config.toml
d_model = 192
vocab_size = 1741
norm_eps = 1e-05
tie_embeddings = true
parallel_block = false
init_std_qkv = 0.027
init_std_o = 0.00604
lr_head = 0.0057
grad_clip = 1.0
schedule = "wsd"
doc_mask = true
Each number is 128 + 32 x the weight over the matrix's rms, rounded and kept within 0 to 255. Layers, rows and columns count from 0. Numbers have three digits each.

# down: layer 2 MLP down (transposed), 768x192, rms 0.128, rows 426-525, columns 0-63
# up: layer 2 MLP up, 768x192, rms 0.175, rows 427-526, columns 0-63
down426:122221108092162147126089106162094104146137167134135163111137144137106163108140132160150179126106134070115154193111201126118103149148113097116097108120137167135110078149168157099144143146129127
up427:165092113147128081087129081156095154074082112165111125094116079158132137105135155147161092163142123105123075147118155096147110111081104077123097146119163132126040108117181055152099116112110121
down427:184132149131108134052147163149140128054183143112058081146115166195081104117119128161168185161131178149112112139132114159158145127125102171103126146175122104141161104138150123102136116119182109
up428:103109090115125113113120123068113174088098147155128120076140059087150176112153056082127156142116129180115127059136162125162099147221077157072113102103151173182126127138160080151135109127161134
down428:123121130153075123111143132169174107109125086134124107153158162171045129162112145158155118110204110132125137144108113151119142125112148058163127157170135082109130142106116153141139152181105123
up429:109082174092110169136122157151069073121196133148034155139201118082132084096144189119139121233107098139146069153118170160130179078118140125116143141118148180141089106080169149149069121153107132
down429:123140163145107150078140150169166102120175147121143105163144132175067126139115110100143119129118098119096157161182154110105127132113132179102080025161088122084216152145140186081202108073146120
up430:165115129091096094109186137110126125137076117162147128107159128146122085158171150060073178150074097150154073108120193066194184083159157126119188177146084084102098133129152137167121142171125143
down430:145079157144199145146125133132042159097082171096167117090154155178133156137115156133140145126098098103183100094125114133119147109176130078161057145156099098137158105142239117140173133153125130
up431:113119135155169121091112103095131059185121152203081095143094061128187186177140108122100067134138111127139148136077124108140145150172144098083056146129150116136100135153141125133122097124107175
down431:135139103064143137108198106097094194113116126172158096140098116070143101092121143100110171179137099134143141161118100134065153133090157169067166141123096143192141115160125158112116097150079062
up432:150196162112124152145136176164118077097161143123143144105140150120124082154153068098153120172136138135141064059083123169091149199183079072153148158041149117088139103170104127111092149118100139
down432:105157158124107123147105129087158173150132115138134121133147151162120154116072135110114079115138106118054182089128146074129105128087147122093137081116114226118113072090131157135110140075156065
up433:142197069129109144113135190138083121118147153097148117117137130164107094128146123120114115083192151166148087139123088089101116086139121182203133127169126099190113109155109095040112095173171140
down433:118142117106132143111141060182180154130138122102145139157150146188123169128138167179113119117131152163142126120093101106149126138092118130133102163095102160107136085111168151115168094145136114
up434:104131169140107105096144122172112081141104143102140164072155157110095085130123070112072157121125113159130122140140138159108165094160150081175183174120144129107150106090088072154139108080161113
down434:121134108119146165133141116133095108120154099088083137118150107133140104135185190138207188135064135115153101160139127086130137124088155179140136163099102182104099166115118133099116144117129099
up435:100052193133072164134104105140131086115064156102125088153187140056092078165088156170094111089133157145242074099098111106136070091120152152136124084162131166138160112076168159187173124125086143
down435:145118119044159110136117159094187139106155122133180121116099168100078167104167063098137102108146136050107152144152169098162129219097155155104173125123118138129186092112120166138092104115130131
up436:090137052127169108164122083119070120145165113122145141153127110099106109046118131102106087103110154107147116109149126091112099138096155109114129145069149168111108111142171117079144082162125079
down436:175111110124051123127182118147101096171103143114118103112109126117109147163160128162168104113120102144146143165109097139129142158115152110134151156144122117109120123145141122145076168130113129
up437:211148105119074113141107109188159174106093115136128120136146081102111140152174139135094154118139155108137078177116095112154107156119123186136122159061166136112175091134133079141086080158129132
down437:094182119060137100070085099128127085118105142137143113140120074198067129144163141197213029140065128172194198101159099137175092100145143143149130126208199137137116173134104155125145153118131114
up438:142141154122119112137099162210169165100088163152118122145167093186065135154117109161178154099145113137158132076104111127069091107128118140124142128153131091182120147107104163091141131123155074
down438:103126117181144093121109146092144132185157084138138144149145187083126194136152184048100099167128112082105112165149092132120118091124204144175141118129134137084099130076175110160124150149073151
up439:105103113115096117171117198092085182124139059139139159168180131045200097122157146161133114130158097072091126115094128092099127158118137122067078183215101185089095071145081097158136098192111162
down439:206146099154156104085183160104133124139120139158170125095101133182042091153140108164095114131061135131128141179109166161145127071049161080098152155168155151084077112098181098145130112168059142
up440:115157189133134089177086159152114205119144095075127127150092138130125139145105090132113127112123163144136165162159101081129169139149168114102092108164123150121168117120191154159157100163168136
down440:133163111131108123126142103109137113108083122151149162119164096122079181120129144095096116098135153143108129120172160167155116130163157137094150095101133109128134119115106135121081146122163157
up441:056133100100148123115114127133159118119126048119122112071160117145155115218160074180109166140120165056147108130101130091170128107136184162120143148143088075105151137189142137147090173133125110
down441:142066191173174114145146062111183185143131144179105130113108078121113102117089161114073100111071150139125155113212115108130127117136094162154169060156106126130138115119117060185149104108142098
up442:115148153202108154154147133153094074117124086200117114127090154163140095152131111160070074081131119132032161191107123191074132134124067131119117108100121093100108159123119130157130154140113141
down442:167104107099149123109137100079130149126132174146118180123141068117085115095142128108197183171123127114159102094164138127131097132125121187173175111166158132119144131126136125112107118140137103
up443:108125165092157119152090114127109133108113081138089160156169026162150127194116109173159185093161120104058195101142206145153146105161154129186079105153129087165147098153098151138191101134120161
down443:089179144129175150092121190154143124089120112104134097171094155108138134170148162182095080135166111058097094123104140154075115161085112154089184199113131126133123123113093186095174114068065120
up444:137112139085168143131158103088182071121130105166135120152144070156122127147139157206159138154136143188135127123168153162103119116035075087129080115166128174138152132121060133122109108196175169
down444:112124148098146095114173152049141138151085165122136110118126166129114133089099101162097189178132186144093056103090145147082101144175133064101143106102137075098127122114151132126160116111167150
up445:152180105108122159115083117084111101082099133115154120151074159099169087098158155110159119175138159103166130119097161146149211156114146090122075148168167123138137175146125104098113095124150109
down445:105121108125146130103091145143172143193130112082125103133102075048082126098133152125119145168144053173168134135157148174121073124107088157155164144094114080188187156109153135095147178092114127
up446:108169130175138149116107209150132085150122082109166129170147104148127112066127103143101069144182138117211093054125158147043118124125163103166139162117098140111134129122118104103117117090099079
down446:119131110126155073149138058100196112155159116123178091167113194163060142101146089073139128118116133138153094168144151151181122097160154131160149123099056164119129094150123112100162140112143162
up447:054117140147118146161084110090132116147124124141114147141137164147166058187128169140154115092149091114139109140123101116156127163170188105129151166114143115132131136137106062086082091138132116
down447:166096135127109147131157087152107181116127089097146149114141091127152180109100131142154092230143108086109185110092105176109124107071093102132097138071122075112108057152138150104206120095098144
up448:157098134099128144129168160158117149172149080105145102084140161107125117125150151101097140174142078115123096151125127134137132085140151134169166076083090105161147137103063163142110079124125103
down448:134130098116049082127140080097151136102144151093116113095139137164107159126137121118124197068184129112084114161194109145088147150133106126106098120098105116114099123111047090132087161106103121
up449:076173130184113136121158060145154124070105141126139155115122132099129124090145180086100108120172138086140117115073137175153171143099138057152114089040078126124136111191098123125146109136148139
down449:145142074124119142148101116095120090143153116203151176131145117105062135156146108120123100158127137128156106152157064082109079172183117123121144158162168118116105105097146150119086114100192136
up450:072129149138105146182117089181116114146116057138152176121137162185168110139069142092160129145151116133148172140150120151101174096123132130100081171144119106105102131122174177175168101088125181
down450:147075128131144134149097065146136117131089100150143144102161205118100070161232149132159115133120143068177101148111096111087111120144175098161131139182082126119124164161152129151122080098111090
up451:104090107079094090117153092067129118147089067124122129129054090159145100140080138156104111164163161088149121116076161104092150153066125118151162136144131170142143121170123156179117142094108150
down451:097138130136129148111131115074182125129195206129142098138091200168128092157138126136116113130099159059125082166135080180104053169082123114183088133087039135142085213115190113155160140118124168
up452:156138161163175154160098112120104092166143090124100127123097152126179158174079074091100144114162086139142124109114164101056152097085110145107127140098077130084112101106085143145168160124116143
down452:133088053070125204133132120087116148106096072108153147079152027093128126051146201151121142124141165158149145148170146179149072129175166083132131106170096110132091116101115177160107117179162132
up453:188126145113128102105087128108109099108111122187096116148138159104172140118075121116117096142154154067112188098140155116131053101124124116148163194113211193135124125128140151109084175076070131
down453:111111142051146139108132131188140159088145122115111162133152122184121159123149113201116125162135079138132102164132109122069086153212142090130083127140097129087195139185221094132077050100157164
up454:136123067133116143151098105146137095112107141117126161117119130149162096177136095130077111097122145210115118164105200097108126161116164139111085201168132152131099108134201100140086095093161125
down454:076135136123147123110122082132097122139133079119162107105121146123173123119149131124162114085169111154118128087136081131088086087118110097179124110127124114118163085121120140121083159124142122
up455:116086133136142070190111193150112160115169125098090102104094029102153149144077167162101139153104102110104115126099100127147167168126135146135184159131203095139145104102183175090117110153164134
down455:123140110095156158094083081150145158074102135178175140168162089114080101157166176137150071113136161151156193151190102097150114192103152121115156194076135119127159137142120211128098139130129095
up456:167109135128110113105087184109103164098106185173100074099089141147110142133123130114162155157130096129161134093086149162121152132088105143148145134156171158153177109120122144142115150148094108
down456:117158079123095074122151099176089087100126132134116188170107127110121132127162115141075111150117180162094143133207058117123125125149136128151165127154077107169103081112143133142153123156168109
up457:115072108098161185117150088132094162068115100136117116136105161176144067070145120110128097173150157096170161133103094151093160174151134156067128140096118140115108191076191148192141106161179096
down457:102119136127093143107130180101111121170097080074143121156143076149116093134111109076086100121117109119166135182179155099125145194119115191160050120143105110140180129055056166070138188124119171
up458:135110155161137103112128121133140090169079103110174106129116171121153157124117108124151151126120109206131092112156152110115138115188136102118087112135084154145101192060134115117189150152151109
down458:105146087108145121147208143123103160141164091139062125131112089127130102101123114103119107134157133086065161168130169092149139158142136154125085131121130135175118094147123191095144138143138176
up459:099116185092178099112166177183141152095139089134104130101180136109125091244129124132083143139126114114142116121150161138162098100095185135079128122130111074140113119087141220124086149144106126
down459:117127128127171169103122150174136141178114175132180119152167163114135058121066141122143111106142134091148150186153154070073147144119149221101131080182162153127140125167066134182156099093147124
up460:113113101144120106121114075093109094134109134140156101165110135131141137111144095080084152103035152173138065090131111111113089147099133117144150135129157197116129171102167093097123137077212142
down460:118131174141102124155094094138100116154082066154184180145162151154119132118115103146189084145087084100125141126126070165107151092166184143151066186103084154132117078149110126141124115125154077
up461:122119091117105111106107131117134179103137104079186109090148173085172160113113098102136113165163180131125129161172114120119097160182146167130109157141149157101136066160158000169023175113131217
down461:117109141118120229167160081190173151075155133137161121106146111164104139098100105161162107126101115120151098097118155142167096139121151186185144092130146132108143167102138084112107192132152080
up462:087100166107150114133132168094115165103109095129162128098173097130125071119162157040135091134124191118118128092124165145112159118150121138144109147073111121103120125118120114072155120095113113
down462:107122134159126134127122165140086111174138166159122149145160148125122135113072147125137150095139178137103107141151208099139063099058095177067144121127143138095131078168106164141094200094036205
up463:108144116153121152146115099149111094152122106126109097095150162150173086124030183144122169101133141154119139107180144142199135112160235120099109151142139109082125095182141171163122122103090122
down463:137109110131148134105183156109136150093091137096103170071100136110196055128092111215186192118094107091159142152088131145119128134143125131177145141116150130114113225074154146082174062101117163
up464:090152132159149149141111095123075159131193121174111092106079093134123059120129149116103081127146175145123155140108093162131159121129098157171042132139105121184159118193187176120039128066139094
down464:141071104097162118081101100088188140112079181122145135148122163102040156140129214104144143155108130113096094147087133165096130131121165154153169160160121187119100117079104109117159150152081143
up465:124080129106131138129172135097142121147184129107167107137125154127112150141106169136164092132085157135082152045172174159169174153151138091075124136145119120132137159109108145174117186163102125
down465:169066126151155134126123130113140174157081112089098147125101123104199103142127079135139083105202176105194079181152081061118070132087128114147130129069092095107120139122139188152166096185173149
up466:081053075137152160131190067110117158180100166177123148151128128169181084145093148059126108149062096209117081182164083195157117063124086121115156149145122188076127128115148111170151086137115158
down466:124143127125088130180132100136135101171095065075101144077101139073088153174210140046130150124100078127168178095081117029116119124111137115145107102115154200143105157172146098121161125138156110
up467:082164107115136154116138092124097134170070124054127122139146133148135140177184143096113143117149117118119163122113109128123137148138184127152133185145102083122117133058144114128146170104062106
down467:119086102135130084180090146106140145081142136141125171112107131102105131081101033127177110142174116145142105138120093114095108088097102090090136075117175116180156153105107168107107114155101165
up468:148176120105127176132070119191126158043120133088136172128067155160090175126132129111105104144138103156141133082169107142140178186112158110142135124149181120110142086196130132121152128139137061
down468:118101137185179099102170169090144088156116090146088074172170140140175117119115107131119124129122167105147134168104121091106080066124162147138119139160093141144152089107136158117095134106069161
up469:093126147095159073183137116205096128168120128118106096102123125110120093170128129147161155113095133111146145065078159140109102091116165133091121141122114132191101127169175151121120192113059147
down469:140089109139114235080132117116150171071119131108108186112096138121145183148141120129081125051127153124191102179163114165172102109163098136142134160107147166109179126041103079141154139123187123
up470:114145163091106165116138123143095100089141130092129107151180150125116136176128129120120108151128150152100161131134180122122113100184116105131138070169129128107118111112074106124135137125094054
down470:143157093143101082161105095114148141142158111137108113129133120090116091127144146133117147106135103122150141147095146113147054163095147150127132162137139153124110127126194199132112130108144174
up471:092107125114180153193145130116082117094099138127168139151139106164212152156088097100106077120144141112113212107158132135128189099144108071124112123086086127063069104151193020099133152152178186
down471:145133142105099087085065101139165112157179110107123094130117146116101096140094163125132155119147141131089074112133095107144113176107165143138095116209128085147167185098109221160151168125181136
up472:146164071146084140132158106140089149195118051123096081098088123159114154207070172126133104118150095196153114127116151094152126124104078166054150127106083120121104137109115104152090078073117122
down472:093107079132093109066123113118149183141123114154093166188098162121149116111112188173056089102090164118106086126031149144139167169161113129225094125123066121159131157080116100145198163169138187
up473:119168086094135148202183122133134128129143063093142157125148113123133082073084137103111181111140092129094102155149151167147157170194100094161115127134141112067129152159141144083146094137050119
down473:128138121089124121123066160196124184086152100194126115161114146166107087110128135193079195099122126175136099124108134134119176082131242164075135140164125115050146139178138162121101116105115119
up474:129179168104162112127132126129141156089185061080116059131110129134149133124115168151099219107106123086131121118112102117161132102109105153068137109130157071189116101123062167092146030111171214
down474:125148092118082124172101129113126177087124135107084132124125159172082104156128104100182178149205156104175093093185090145133141133084115101131163150119131066108134147133115134142180089078147155
up475:168141103119153152121133141126150119145190117146222198133129078130088107127117086108142122092063167141142161061072126060139106120098060107156152058152143127111155105069118095111134135123118114
down475:114074126095105092136232117167118135128086097140122128180091150069141136183149157150134111135169128107120080153125160174129139148166120148105137098102095101166141062133086074154153110139163152
up476:072125209099127141126150112088069166132063193116174140147136141074113153125151149109074146135066142093114135116106113101091111151157168121177167085106168052118136127130147165125074163129079155
down476:164148084151135126207135163144140142088083111115106141148133101131094079110132148124155112126089134126123148154195143119093133136094157154114107182106148127119139076104141112152179133125129155
up477:102126132104110148162155108149155138124114109120144157119169077235127120134127098120076167146149150161167151069134165123116164116195151113091162125182105078119091158128069172170072079124183040
down477:142148122104135097145145166016131151203068153121074163077066122073094184086114168126022108173182116082136136201133050172158098142130105181145094195141197178167079066131172185119094118117075108
up478:080144112158132104125123205121110130076097135151140086176098119077106070192163122070133119100178147135182113097056109184123122143167136097067159086114144151085115156106150142096081125152137141
down478:167145103125140189101091119113101143171162179138137124110149128126119139107072181123193041080196113161142112093091131105131147141061202155161124073167125118105145117152105144151125147173116094
up479:197115229189103122167136128170101145117136122156092167098130133137087168097127121143124123128129070077083083137099199104083132143172134104156059132114169114106100118126175110108140130075107160
down479:090100143083119111127142110108184090168136178120121185160085133111130104122208135053116110122131104106104096119156090099147152100136151203123137068089145135204126143197152128120118146154133135
up480:118164136174156164126148135170181086126115156086127089106165168122134160113033148123126103136102161157140140042135109131135138101127098114122118155212182169195177193141158126100157187138064169
down480:123134187141153122184093104071098100110086133135125093112151134126187124147132129126138141174110081142141139124049127124226099107121156129170082120130133171155091113183118162114071071191145127
up481:169145070101120144121147122136109115086127112163128125132193164123146119109154147116126128120131166175148089028107143103176009097147147115130133124138152172114113138119091098171143101157138191
down481:133154112088153078118079114103121148157138167082156191071111064084163119121100109112178098126099079098137129107167069088119174150110167165209172121149129032181181115158167141132105114153080143
up482:102100134135109157116169147116135152121130112153117110099112141111156169171188112098127126136145177157121060108103138136104153109091101120064160064176184141132089117120078131140144151087173101
down482:177130111085161111085119109081128137150102062067092108138200085116046146132094100061149164184104118156119081123085163220175144097116151175145151047135192120160144152092125154132133086129089152
up483:154109151129087092081128128098111155091145095121135094174089147170110135156128147146139097137095135142113177146144144153096172103150075141153124174134106153193140087123102172152109119091137176
down483:082143148091155197188138105140114119169106150135116144125153111114107120111141115125130173131153163118158111127093101143154107135114114102084133079119092096072155120116154131107159114156157119
up484:132135072071125150142143091131144161111108164123076143150169201124147073140138134166152102160090114129107125096113122135097127153140063173119117112172113152086158200189140155150085110182122088
down484:141140152202121122125142156126110082156139118182080110161135112134110184193082131113111134148106084149146125078129151163094160105078115094148118168101131112128117126065133143136190146125158164
up485:080081137198105142121146140178136065140142149149096143125114119117130166100105093149131145121145152154071092118099162086134090119113154145124111091129136153110125144139130150139147134068115161
down485:085172126163093132131096121200159075185147083094169092140141069165116090157155167171176099137113108137141161060141159129157127114097087111066108113112118094148085106130098144150081147135145154
up486:117104098091198121078140138153153164096104141133178112100204114180155134104132079186094183107105139100164115102122135076136122161122090134109131154102086102161113099119142114142127134127151141
down486:152109082161076177150145090102126110164171128160115165142104190072142117170165172060157153135117109149089150148102174169140114106149128063161134129150133132086189130112116125133086091164121137
up487:083181070111129183095142096096075117125127149132089087148150117130129131152082070077121156134087113129194085127114106155138116163150090185143155117173130090124104093215103136129071100124170120
down487:131153115149092150096197154115118119063145183200133123195107157099135130138153086186125133126141181128074128130156172146122150154110138138128097156093156119102134130137141168152162057126076133
up488:047100155144145174150106156130140102109140104099095133070082157138171055131117134115135117144112126168123131169138156149103105120103108136083148144156093158116098133151182143189141141114125146
down488:231115129183089083098107053087135102121112127106076099125090156129095122135147132086117156158069168155117126082178093111128083111116100164116117146136106123135129085093152113079148099091124142
up489:122093119138040171049103183153171177113102130085167113184081163128118169101103113163161107175121124095148142142106146096134172124121122110181126154096159098134087105150150188108135105164117117
down489:110140156064159160095088153148129066158118092178111066050135102157110164123128142131133132120087106101159141133142105182138083107146130098130139127183184089161091113115127194113182160101068136
up490:144138149171173125122117190140131066096142144122125120110149133108063154124097151104103158181139134157132175131075120151080139154127139106187137052146123133169168146114076161078134169146094137
down490:106173058155087140155198108114134112083115098155130126110122106136158169122187106121130109162109130103160121153152139118116170129171159077112078129128160135085174096117135093180185036103179085
up491:106107108125119163131122116092156090081106096129130127120073151159092123115088116127160141170151170155161121115129091112129107145083180071181130156196150151188077100132138167112129129116110123
down491:105140153080097138123124121074071158096149110162156109133121096113174154125078110104123151121105091116033126113168122091095142111120133139133157111092087106158088109182126126029122106126127148
up492:094075243123104176128157086153176139151088151178154110149128124134157071109126059083098147090149091120191129196117102101090139105122136101142125154166151129158162141176101140134107111163086144
down492:131123109065144112088117141115118143114102064102051085092126133070127183113108200219187123123123133154128108092146162140123124195149182147164143138124121104136172174097131138078122117129186152
up493:166121201102134128133106080157160147070146124136161116122153102116024159147207176177146137107171102176125133126142114095114096091133164170129099169185118111105179166108171186164107076147160139
down493:126132137115094189085131098144100182107156155106124103131078183112151153121091153139145107097133105113089086042119156157122128143180128127168199166174152094113055081126158082100161145153131167
up494:128159115101139143138074162097191129130146123130087112097090125154125115127098074134151174186119175144120124115144075103156179174065147183114084123174094138137168130131125137146171146160175154
down494:112160146093117122182148136158065127119069138119140130130147101124141125102143113088129073103092146146138115067147120169113092129143152050139138143143126116139090125124168118098120166138124118
up495:191117067097150135136146107131090147125142132159140129118138155106147150171169167109080139145123116140191161120060147097150129112132185129121084078122125131153160124063076141152165096141137154
down495:173185113042200092119112083144110196102111132173090189122113121145083112119191127130083108148147148094090061129115145180145135108133156119125097127110080128176182187131147099145126083094129141
up496:143145100171082097047178155104112127135127125150119192115114141125123075131152157115133104082099097154099180107144096109168139041139112141112184171090100111105099129145130129177153148111139179
down496:079184167152076116164062137093121201062126160126144081105148146103130185172129153078188118165172136097131050126119124127114101100089098172107157189207155124168130135105179138129105119196131102
up497:146138090112078084178091150101134116154115061116087126172173131140126168084092103144103100125155092129109095067212171143179179116147171115156071151067116118159156085198122104125079136126168126
down497:116121126120216140055105097150159122130148137108136067155140174132099160110143122103102139154189170115127129052147126172082117076135127109095155116155129094146147061086108142162144169164112159
up498:129168149097130127114076170172085136116091119133089162136116182151116174124175107112178127169114154114143180143132134113139116160127106158113167144109144128112104063117144089138145151174137142
down498:176106077114100090087142148091129130115116116118135109134147141080160060132095169088150127123170129139095120102108118112113107127190140121149082113175095172096102146165150161158126048069125137
up499:124135248116109072130111101108167085031086105161083098103143159112142080162148113138136059123106073207195076146053117117062148130148104118131089136096203071192115124070140109186047165154157166
down499:107141201135077132097145072076135141130118105143083097088146160064113090103146163124143090132131043162162116115160042127155133101076119157143131112069066140113180159155089133121114174147167120
up500:124124143173167140144124108102097098142112122096168113090126113152093203177121140151136113128044033177111121092151090151204144125125088130140144162138149071081122100129083109093119092090093132
down500:068152084157136127189075114110102143125112177139116088073154220137173111091158119172076127113121141152149165122089123149111146169139164106153174071128069123089154131185175065205168135097197119
up501:100106151115163176102174139139080143144186115077181048097177138077197102204110079133121141155155110108213076141110154118131097106153104122169096110117172156109063077111126073047188133165078116
down501:188063082075178093165127119138132164146031098164170147070086164055149138125123158150124128150115182085105163091126102145114173141081135162095197163098099118118151160157113097104058143096118093
up502:148114149097113145152133110120125190096142122162071161159110096153181130156130090156061139163075145122126124123162199125175111150121122153120174148093188141136138098123128074093077129104138116
down502:140123086171097143116154114152166121146136089079147123126112170132103177060071136111158136136144133145109169113142117131127148126119094105115104155130125111153130093098138145128139118144140147
up503:164131112082129146077144127163123131082145085154057153162178187196092111097123155063105138160156151122148168174140064125103122095071123170155175085142162115100153104153148142093102132108092076
down503:087072094121129090115141116142153150116078127075123116217080151117177120084136176137121126094071158184064061129177153072117177116169167160133159135110105092136109114098162093121129153117165073
up504:102117093114121125087129119095101092097149101199144165099101169129095164112141093125147111195162135124148148123141080119105112140146147155178083118137132170124160152181183099099151114145116142
down504:102189130120163111165180171113137151081105148099134133151153116127072081105107123142157105109122107195144071117145145124165102139110108129088112094163101089129142121127115164187101152149169157
up505:125099093122130115160047101120090117103169076123080146132128092161172166124132125129118113104104124153094126142120077121150099156156083110097178110201210190124157134190104140108211106060119129
down505:088093142114175165203103120141111111150193082144165136095150135087126108145164120122081122115108211093094082117159098094093087147143122132164058104125077132169090119147139062153125141090166134
up506:054143102119039150082091108142166145136141107086114131112104153180141158110143173153113131097128104153154125133093121143101143120143079123166095094113127070102123084135190135136067124126148155
down506:155121127114212124166116130136145147125161098154171098185088123127135108129147146118128147151083189093111176150156142123126107110131147159107114163114140143098159143140060162102175100129198113
up507:138164082134044179120085111127172175058099162150176149168094118167105093140092102096157189159132153111123178054116149062099116168092127176110111133182143127112097169127175192076100132112105139
down507:142135174174141136124151141157112098117122100077078158084142119087089129140136131123125054074147100155195097218183144238140144118135108123157091141127096093125165122117113112097161142117112113
up508:091164135111128146145132126095151158084092091216102121125137096123162099159109108197115125075099119128105104115134086162115151092148176193150154134106196132130116119142139071158088163133153080
down508:105120150145161121131149176115094116145164103163137154123134103131090119110175119092151159158070130119136152129107115164146116140138089060169106089124072118102146085110122086076145159135112187
up509:127120118144093111103114150167155118137157086160096117208071094169108104103095108066024167090147180172147140151128113129147077106123134123146135098107135168127141120124146168137085116123179134
down509:119063162146183132069101133147146129152148178070137161109164118107089053161105103145166121146113130165100066128122094090072153139170198141111101059093072034134163158138137195146114160106134153
up510:147116167125129134187107172153112106065158128102159047149083132159144158124126124159103136122105143194092168134093157213155101175130144116145200075137070109176122208143108095133110083134125174
down510:147096095133116146077138093039072118145129133176075125168125143164136111150104165095157104146112168130113118087168127082070131121129139180100094117132149192101181174125083126129102038112119115
up511:129132158167138145143161152140173175093069138143185087157169122118141052162153109092144145089077135163109106158118125152128161124163179101090093131142113074159161184113081136101095155124141142
down511:127136126156150129104091122166103086097139126106105161071086088101193179053120146134121105083164162088076147074122087136136126104192112126155101088108128072160106098131172109117089173133165089
up512:143115114116114126104081144112111106119163117167091131165096137120195172181145130121153116130144191123154111122152078122156114151096149139140126062123146158140056158131136087168111151119090070
down512:090131142140112166111118085124174148161136102070099142163165120128074082132141170118119176133141103163054105184124161136122142145066175084154148181128139128125076168139133136097103099152187131
up513:139096095136188165133160139118081090112095143127099118098104108152130144128039118041080103112114168126068088117146121106116160079121091088175137095126124072155145156143095142125170104159126122
down513:152151133140103110181143075094093159116088081088165122139093084124119115175144183092124135205101121043130127161134141138109159143128104100123040188070110166118173192120121119208163127102092152
up514:120146100098127163030130078180158127139062117123130133114134109144094138090096116132136107161167062079142164134170085093134156115081136126146102142133132120105103120094117109117103130116153166
down514:128159140202103155123149082089122104092145099109112186069143095127172140124103139140143119125151130142163087146137140187103117150174170068173151109099106182146132135134087083146114136151123116
up515:126204154131132102126040093169120135125135141164102155123109146136141121106193108124168154137140110159156061052168122127085099114180078100112168110119123128091187100121113076154181141163121079
down515:104070104067097191122107152116138177189109146138164079166124153126119119133131144137075063098171132116105111177148150094142124171069139137085148152136101096125083136128107108162148113156152145
up516:133052074142145120101106116076120112067169173118182074153156182141157102070074123127128126180118108076141096153134177151176103177062123128139154108122178168120134134161183125136113182118149178
down516:164109150156079176138132110107173192158140130131130131085071099165145120176123155086110093048101103169109195113129087144163136110144091110173123126119077120128154139121106115121119120106161099
up517:108076101105162136156119149135141119150146070158137161152197086094088133172124076107097170112150126167086147135135157101114168132167130151166188140126134093072160084148194140169142106109024173
down517:126144104101113133072147142175124178141201176140147138101144182130163125105159105096156124088135216079167107126133154073104166135104122093141073170135103131101066107151120164076082136079165084
up518:120108127130103107154169064095148092163138093090127137131201121103121133103156173188075093131151106145141130147163113143110130130198116158064046185141102104157104044142179195143096131079084092
down518:130126127137122151157095144143127079132106143137095196153091111123131099155132125141159152052130085117078113146096104101081119122129130083139175123126104133130110166181119102097167125162089129
up519:103174126070164104115150101123128137151060108098094098147149110096118119095117153139093148198129134151101130097162132124189138159139118117012124071139157162148122145142141125141136112122088116
down519:129160119102138143120123119107107212153123166117091150109086112078113168107129069110114127156132145122156162108178093137197127172119103104125126120126114102108151128074181146096182115132138157
up520:120141162121138110164113122123120106109147089102174101088207098145084123120158147146136110134170145143166058110160108113132108143155177162090093121108092156104108104151152138101123130131186173
down520:100153124138070126109076103145136118130132065121121114119078159104115080117106131142175147103157103132083104145137139160130104071152150094147153117099050110124113120137134167151095156134134055
up521:101121163119052102142125067123156130093133119157109118097159012104138130102116094147120120114112136066147131134137113166120143103138106084128118150138125123189183123114135112162115172165201139
down521:123131107116211119152120123109133132086144114083203121163119177155162135125113132104178108084125135146143122120081125148160106106120161128159169090110148083116127131111138164101103124110134145
up522:143105115121155196154115091158115127151153146127180152090099135168106129121131140121136125152113107122088107134163152133053175175120154148145107160186150135135129103129100131176084099179185148
down522:125097151075142099120140155111132066110132104134128140105149165117149078158146115113135119108121093162133154208036147130147071154106145140154114108087072068168149208162156148072119118133185131
up523:115116151127236127097091129088134141117134135171117101166164146108153108160149197095085130107174116116158122133110156183126080090105089107107167163155069187112086145081194101120147166111134200
down523:140169099093167131095136139190122130183179027117132100208097092164097111143080147084176077063116096194143122169102172153144121174100064170109168148098142105103188106118149153170066143100101113
up524:116133173173122189150135128145188107098111133153110122119101105067142138143086123154176117133154133124117135150120111120178084126146141094125154093082192120155142085099106086083143097085151159
down524:186137158180118109078119072118127117133162100081150129159162078157152110129129151074088102123112101141160162099183096116108126121042142128091051172071098199164129105141185117114098132076112117
up525:197124135140066116120084097101159124144111110093127087161119124148067139140138117069129073072090146176131127148147132148143054136121167162120179091106116154133180079126157119124134083137140150
down525:108131131156133115154162139162124086087118168165155155122094159173159121126188087110133160128099144127138137090148162125147089136071183097129143012022119069081169070148184119120187183162047097
up526:095144079109130078159183129181111118094134164187086160164147145133151167063058111161080127103105102105126081140131135165137129149109139124128103165105148059169117151082123194040134167150038132